Each number is 128 + 32 x the weight over the matrix's rms, rounded and kept within 0 to 255. Layers, rows and columns count from 0.

# layer 4 attention key, 320x320, rms 0.0335, rows 158-159, columns 0-159
[[208 150 173 121  91 168  83 118 197  95 136 110 105  86 141 154 194  86 109 160 189  85  93  50 155 113  66 153 103 136 152 142  48  93 123 139 116 177 104 126 133 154 157  67 155  86 141 151 118  94  48 138 109  97 187 106 153  94 147 106 117  97 113 138 171 119  92 154 152 105 149 164 136 128 127 151 129 142 139  88 164 124  72  81 107 148  84 203 148 187 104  95 166  85 146 142 147  56 124 106 111 170  78 107 147  46 111 137 145 158 133 137 136 165 124 100 112 104 146 133 108 196 153 155  82 142 126 156 143 140 120  94 122 120 142 163 148 162 170 173 147 167  82 138 104 116 105 122  68 134 116 133 177 137 158 144 134  73 168  79]
 [ 99 151 119 195 105  92  65 141 174 129 139  89  95 104 146 129 119 146 134 183 157 103 181 102 191 107 204 153 115 187  94 113 128 178  95  83 158 160  97 140 112 188 105 179  84 101 152  77 109  81 106 144 148 114 133 163 202 123 137 170 139  95 205 179 132 103 159  91 143 103  89  74 127 104 195 158 124  61 179 144 111 154 105 105 123 149 120 118  46 205 143 166 102  72 121 151 128 118 150 129  99 108 131 125  50 168 163 141 123 179  74 128 127 151 100 140 138 135 145 196 120 123 115 146 133 161 132  97  54 183 129 188 168 138 134 118 128 168  88  70  94 180 125 155 147 112 142 137  68  68 144 127 113 149 182 126 155 168 169 196]]
# layer 4 attention query, 320x320, rms 0.0337, rows 159, columns 0-159
[[100 142  95 168 138  71  84 167 101 110 136 114 144 141 149 171 130 119 115 151 113  60 130 160 121 149 112 104 153 125  99  76 144 141  80 142 147 110 154 119 167 176 153 162 114  84 125 150 111 146 120 168 135  92 163 102 145 123 106 151 106  84 152 115 133 100 134  59  96 214 137  77  64 147 213 149 115 141 117 144 175 152  68  95 136 141 121 115  88 204 114 179 127 145 193 146 108 152 148 122 104  94 123  86 133 129 135 157  89 182  81 119 142 170 117 132  86  86 157 147 134 137 172 127 128 117 179 104 189 149  95 126 135 130 137 154 209 168 140 106 148 190 130  80 172 120 124 141  63 139  57 102  98 104 187 123  94 139 144 106]]
# layer 4 attention value, 320x320, rms 0.0284, rows 128-136, columns 0-159
[[ 77 129 126  95  71 150 146 157 107 210 134 113  80 134 112  69 169  91 128 101  83 184 144 174 155 132 171  26  75  93 127  76 128  65 170 144 139 144 186 174  90 109 136 132 168 105  92 160 164 116 115 158  74  78 145 101 115 109 103 129 200 150  89  91 103 127 119 114 174 120 154 135 135  71 157  86  56  85 136 132 134 100 119 126 167 127 137  53 106 148  96  96  83   2  99  92 169 183 127 109 152  91 108 188 139 115  92 186 157 153  36 185 160 139  59 150 140  55  80 148 134 132 107  69  99 140 137 145 125 142 131  82 105 124 128 113 164 146 174 173 109  86  98 147 156 135 177 199 129  99 168  98 102 121 101 108  31 123 145 145]
 [ 95 125 141 124 161 129 172  95 131  81  78 115  84  58 145 102 133 110 132 204  98 166 108 192 156 111 155 140  58 155 128  20 140 134 166  96 166 102 114 132  88  76  85  64 159 103 131 100 100  68 166 135 130 115 145 157 123  90 152 184 173 102 121 122 193 107 145 140  28 120  88 172 159 121 117  93 172 132 191 139 145 120 168 133  52 102 124 147  66 106 126  65 155 124 122 147 124 158 107 103 150 148 171  89 103 129 148 132 146 174 182 135 133 143  94 195  81 126 178 108 116 178 157 130 130 134 177 132  94 141  80 148 114 113 145 154 167 128 164  90 136 126 120  94 107 108 172 141 111 149 137 142 128 179 129 202 161 131 135 126]
 [156 160 115 172 111 104 168 173 113 207 166 141  82 107 119 113  76  80 109 185 164 192 109  39  92  69 152  81 114  91 172 183 144 149  95 141 151 126 134 109  79 201 175  95 161 137  66  88 139 154 112 120 187 112 111 115 108 136  96 155 107 151 103 160 160 192 109 129 123 111 176 133 185 133  82  78 144 117 124 100 116  97 178 161 107 144 160 144 182 166 125 155 124 136 131 202 213 118 128 168 136  79  87 178 134 110  81 117 140 156 158 122 118 112 166  90  90  96 105  91 110 149  67  75 154 196 151 118 144  70 146  94 104 154 144 136 134 145 136 164 124 246 176 105  55  81 102 125 180 112 141 117 166 104 106 164  94 108  83  82]
 [121 105 144 127 118 135 154 140 105 137 162  86  89 186 151 132 159 163 141 148 135  92 127 116  89 112 145 191 121 119 104 181 148 156  99  72  87 132 111 141 153 129  97 135 175 157 130 107  71 139 198 101 100 150 127  67  94  95 133 145 158  79 135  44 168 142 143  45  37 105 119 158  78  58 137 169 128 151 152 166  96  94  96 106  91 134 126 139 186 125 143 176 180 159  82 101  58  96 107 182 135 173 113  97 129 128 101 141 102 112  50 100 113  93 121 100 146 182 104  85 119 141 121  92 163 133 130 133 118 142 142 123 177  98 117  95 133 128 143 151 104 168  87 148 110 124 114 161  87 157 151 169 130 135 138 154 133 157 154  90]
 [ 52  95 128 149 106 135 146 159 136 101 164  95 111 156 152 131  64 135 156 112 222 125 149 142  95 118 148 122 144 111 189 160 144 188 119 127 127 186  94  86  56  94 163  57  78 198 128  84  96  88  80 134 114 132 108 153 147 110 171 156 160 107 140 182  54 141 120 169 161  70 112 182 173 130 104 148 109 148 128 112 105 186 150 134  86 121  73  93  20  88 125  73 160 136 207 143 134 153 103 146 169 197 166 224 130 149 187 139 154  99 127 191 167 185  63 156  81 135 112 209 173 148  63 155 172 123 157 163 158 210 154 208 141 109  76 106 114  96  75  94 111 143 129 105 111 107  79 179 121 143 123 186 100 172 127 153 163 116 109 107]
 [ 97 123 143 117 138 155 163 114 106 138 186 150 142  69 108  50 196 184 118 148 157 116 111 100 135 143 190 137 102 107  90 127 219 176 164 121  86 129  95 111 110 112 151 132 127 102 191 121 123  66 142 144 138 168  71 147 173 137 126 102 115 134 134 103  86 137 168 137  96  99  98 183 135 145 154 124 169 112 142 143 127 155 108 132 146 143  42 159  97  51 107 151 156 129 182  58 164 140 133  61 164 157 133 107 124 157 135 124 150 172 118 156  74 125  73 122 131 146 159 123 133 142 117 136  95 116 175 175 186 150  89 123 167 123 171 150 182 169  90  97 167 100 106 138 114 129 136 103  85 103  60 122 169 101 173  32  98 167  74 173]
 [142 130 148  99 116 167 155 175  90 122 111 136 131 125 135 109 110 126 213 172  97 147 109  79 119 209 119 137 179  92 132 137 114 116 109 118 123 112 137 141  91 114 134 113 127  83 187 161 130  91  88 100 181 120  89 140 142 123 133 119 160 125  82 157 104 196 137 123 190 120 165 152 141  50  88 197 139 108 110 129  89 105 177 124 202 158 127 114  85 178 131 166 123  62 138 133 122 130 137 138 189  70 125 158  67 102 139 191 128 162 114 154 135 108 145 128 128 105 147 164 109  92 128 135  85 169 201 164 153 107 147 144 140 122 119 123 131 114 164 147 131 128 125 157  95  88 127 243 110 154 158 145 177 105 129  48 132 157 100 120]
 [127  89 120 101 189 162 110 174  84 143 144 120 113 129 105 157 120 151 152 184  85 147 146 103 142 154  77 169 164 109 104 167 217 121 146 142 107 121 160 104 182  87 118 136 102 105  98 169 206 152 182 137 149  78 102 115 121 132 157 140 125 103 118  82 134  82 103 137 160  89 141 116 104 151 156 101 146 155 108 129 139 105 106 124 158 130 214 108  44  82 117  73 203 182 144  83  74 113 122 114 170 203 125 112 223 109 195 131 186 127 134  33 146 197 147  98 171 126 130 122  92 107  77  31 131 139 110 106 145  98 130 101 149 106  99 116 129 112 117 123 156 130  97  89  64 210  97 163 154 110 102 164 166 165 145  52 164 115  82 136]
 [166 112  35 158 136  54 174 114  89 199 142 150 146  61 142 199 137 147 133 133 151 107 162 127 103 111 130 120 121 122 202 111 112 150 125 113 116 142  88 119 110 145 146 125 126 141 147 115 127  93 133 125 123 133 133 145 101 107 151 176 118  59 110  87 103  85 130 150 137 135 132 197  75 128 112 163 170 127  80 114 135 137 112 111 141 115 140  87 120 174 157 126 138 149 104 167  87 133  84 126  40 126 106  86 128 141  85 191  84 119 143  68 106 128 108 102  98 120 131 152 150 115 186  66  70 130 118 152 105  91 101 132 170 123 171 177 122 149 203 121 159 134 147 124  44  98 130 156 163  80 139 147 167 168 142 111 154 131 107 115]]
# layer 4 attention output (transposed), 320x320, rms 0.0541, rows 128-135, columns 0-159
[[106 152 122 186 143 148 143 139  95 107 180  99 156 133 162 215 156  93 171 164 158 146 149  98 131 139  96 149 207 127 137 122 111 162  78 109 103  95  99 129 103 144 138 110  87 187 189 142 143 127 115  90 155 190 138 124 139 143 163  85  80 153 177 157 118  98 128  61 116 115 129 174 135 157 138 134 205 138 142 136 128 147 179 133  98  58 139 127 127 165 164 145 172 206 124 143 103  90 100  84 174  93 142 140  87 131 152 119  99 165 208 104 157 123 159 114  82 155 207 152 120  72 141  88 152 123 126 144 104 131 117 145 147  83 118  83 176 148 123 134 112 114 111 169 126  99  64  65  67 118 141 121 216 125 104 139 105 152 148 111]
 [182 125  99 125 129 123 125 118 180 187 155 125 158 173 115 164 119  68  97  58 137  78 163 140 141 150 138 128 115 138 140 198 134 166 102 154 166 164  94 124 126 149 148 193 110 166  83 139 150 137 116  98 129 145  49 104 167 116  69  87  94 101 139 163 143 133 132  85 187 143 149 100  96  98 128 147  30 137 110 112  72 124 146 154 126 136 148 155 153 139 119 169  56  79 118 112  95 130 126 158  54 124 161 169 164 128 100  81 151 106 102 111 134 121 172 111 176 104 132 173 135 110 101 133 105 131  43 136 151  74 164 101  95 116 121 125  95 144 103 127 116 112 121 129 180 128  83 172 163  85 105 131 118 131 139  83 169 128 120 118]
 [ 87 149 165 112 125 132 101 135 128  51 124 110 135 162 130 119 212 152 159  95 158  88 139 198 147 160  92  99  95 117 126 139 107  86 130 127  90 114 122 159 163  79 108 118 118  84 173 160 142 130 101 136 102 152 152 157 161 109 163 133 113 159 111 106  97  96  77 124 133 209  97 210 105 126 115 180 114 116 103 110 179 123 100 144 137  75  78 157  75 123  98 132 130 104 121 125 118 118 111 138 118 156 147  76  91  96 169 173 173 133 133 105 104 115 102 105 189 129 157 201 144  92 123  72 171  90 162 146 156 174 107 176 175 119  66 120 171 108  83 156 131  80  85 109 137 153  62 109 144 103 103 111 108 177 131 123 169 143 136 116]
 [113 123 121 159 100  80 107 128 108 170  94 185  99  85  97 115 151  85 123 148 140 104 136 143 115 146  94  98 149 114  75  99 123  69 163 126 138 100 138 157  65 144 165 101 116 183 114 149 150 140 141 119 164 163  92 123 108 157 129 176 146 166 169 123  88  86 104 185 194 108  72 122 109 100  93 125 136 121 186 146 184 157 151 161 186 125  95 132  95 142 159 127  81 116 111 117 124 141 119 131 105  64 129 144 200 151 130 103 129 139 164 141 121 114 100 114 123 109 172 140 166 116 185 145 137 110 141  97 182 134 164 155 122 160 114 138 150 112 111  72  99  15 178  96  96 127 163 144  95 100  55 108 120 142 123 141  86 125 105 124]
 [157 188 141 144 160 108 132 152 107 177  71 148 121 161 171  86 174 123 166 200  83 117 115 151 120 158  98 113 122 118 103 144 117 135  74 138 113  67 173 125 166 171 111 145 172 140 106 143 135 135 161 151 160 122 116  44  37 173 135  86 114 133 143 174 152  93 138 131 169 234 133  67 159 122 199 111 190  69 134 151  90  71  78 131 154 136 150 125 108 109 159 129 151 105 100 107 139 112 121 107 118 166 143  52 147 139  88 119  90 135 117 126  77  59 127 133 141 132 100 150  87 154 144 126 108 197 149  88  86 131  91  72 100 104 147 123 138 144 164 108 130  90 105 143 121 144 113 103 142 106 103  68 139 121 171 134  91 129 152 106]
 [161 159 107  84 144  57 131 142 118 113  85  94 185 173 124 143  66 100 108  94 111 169 103 127 109 105 105 175 145 143 130 124 141  75 161 116 149 105  65 181 169 129 137 159 141 135 101 102 147 161 160 112 124 127 108 196 100 159 150  99 144 150 126  87 136 111 144 109 189 136 103  98  96 161 145 155 179 150 148 104 142 160 187 152 122 103 203 118  83 155 113  72 154 107  82 146 109 113 146 126  81 135 100 153 132  97  91 122 120 104  80 128 133 181 147 103 137 134 149  74 112 131  93 133 137 114  81  93 101 126 208 145  95 122 130  78 120 110 136 131 122 107 219 124 127 195  80 132 149 137 188 115 121 129 108 174 119 120 148  72]
 [120  97  87 122 143 147 108  67 151 173  98 124 125 118 145 164 162  70  96 138 123 140 134 121 131 126 139 107 129 136 144 150 135 101 140 139 159 147 127 132 174 110 160 153 125 158 170  89 111 132 127 116  85 140 150 190 101 135 165  92 117 101 117 121 162  13  63 148  83 107 114 125 100 174 138  96 143 135 112 176  85 125  94 135 139 126 144 144 118 115 113 110 127 168 107 126 179 140 101 123 181 131 114 124  61 138 154 100 113 112 132  61 112 153 124 173 112 103 150 112 100 133 152  98 185 156 116  95 152 186 106  81  93 108 128 150 127 177  98 138 135 155 126 107 175 109 157  64 148 100 122 123 173 120 122 209 121 138 174 130]
 [182 116  80  94 111  83 130 164  75 136 159 160 168 139 172 114 114 104 143  94 138 130 132 169 120 100 173 144 153 150  73 140  87 157  91 104 156 130 117  80 179 132 199 214 124 131 162 156 137 184  82 156  94 181  99 119 226 171  66 106 101 102 171 115 153 168 139 126 150 107 170  72 143 124 131 132 123 103 148 112 118 164 150 108  92 129 107 156 143 133 158 132  57 105 108 184 136 122 140 145 116  65 174 135  98  98 166 143 129 157 137 159 107  78 114 103 100 158 133 116 122 103 107 147 145 103 141 112  72 129 124 115 102  98 124  96  97 150 122 154 128  82 177 129 178 126 152 132  56 142 199 122  79  87 138 132  96  68 113  99]]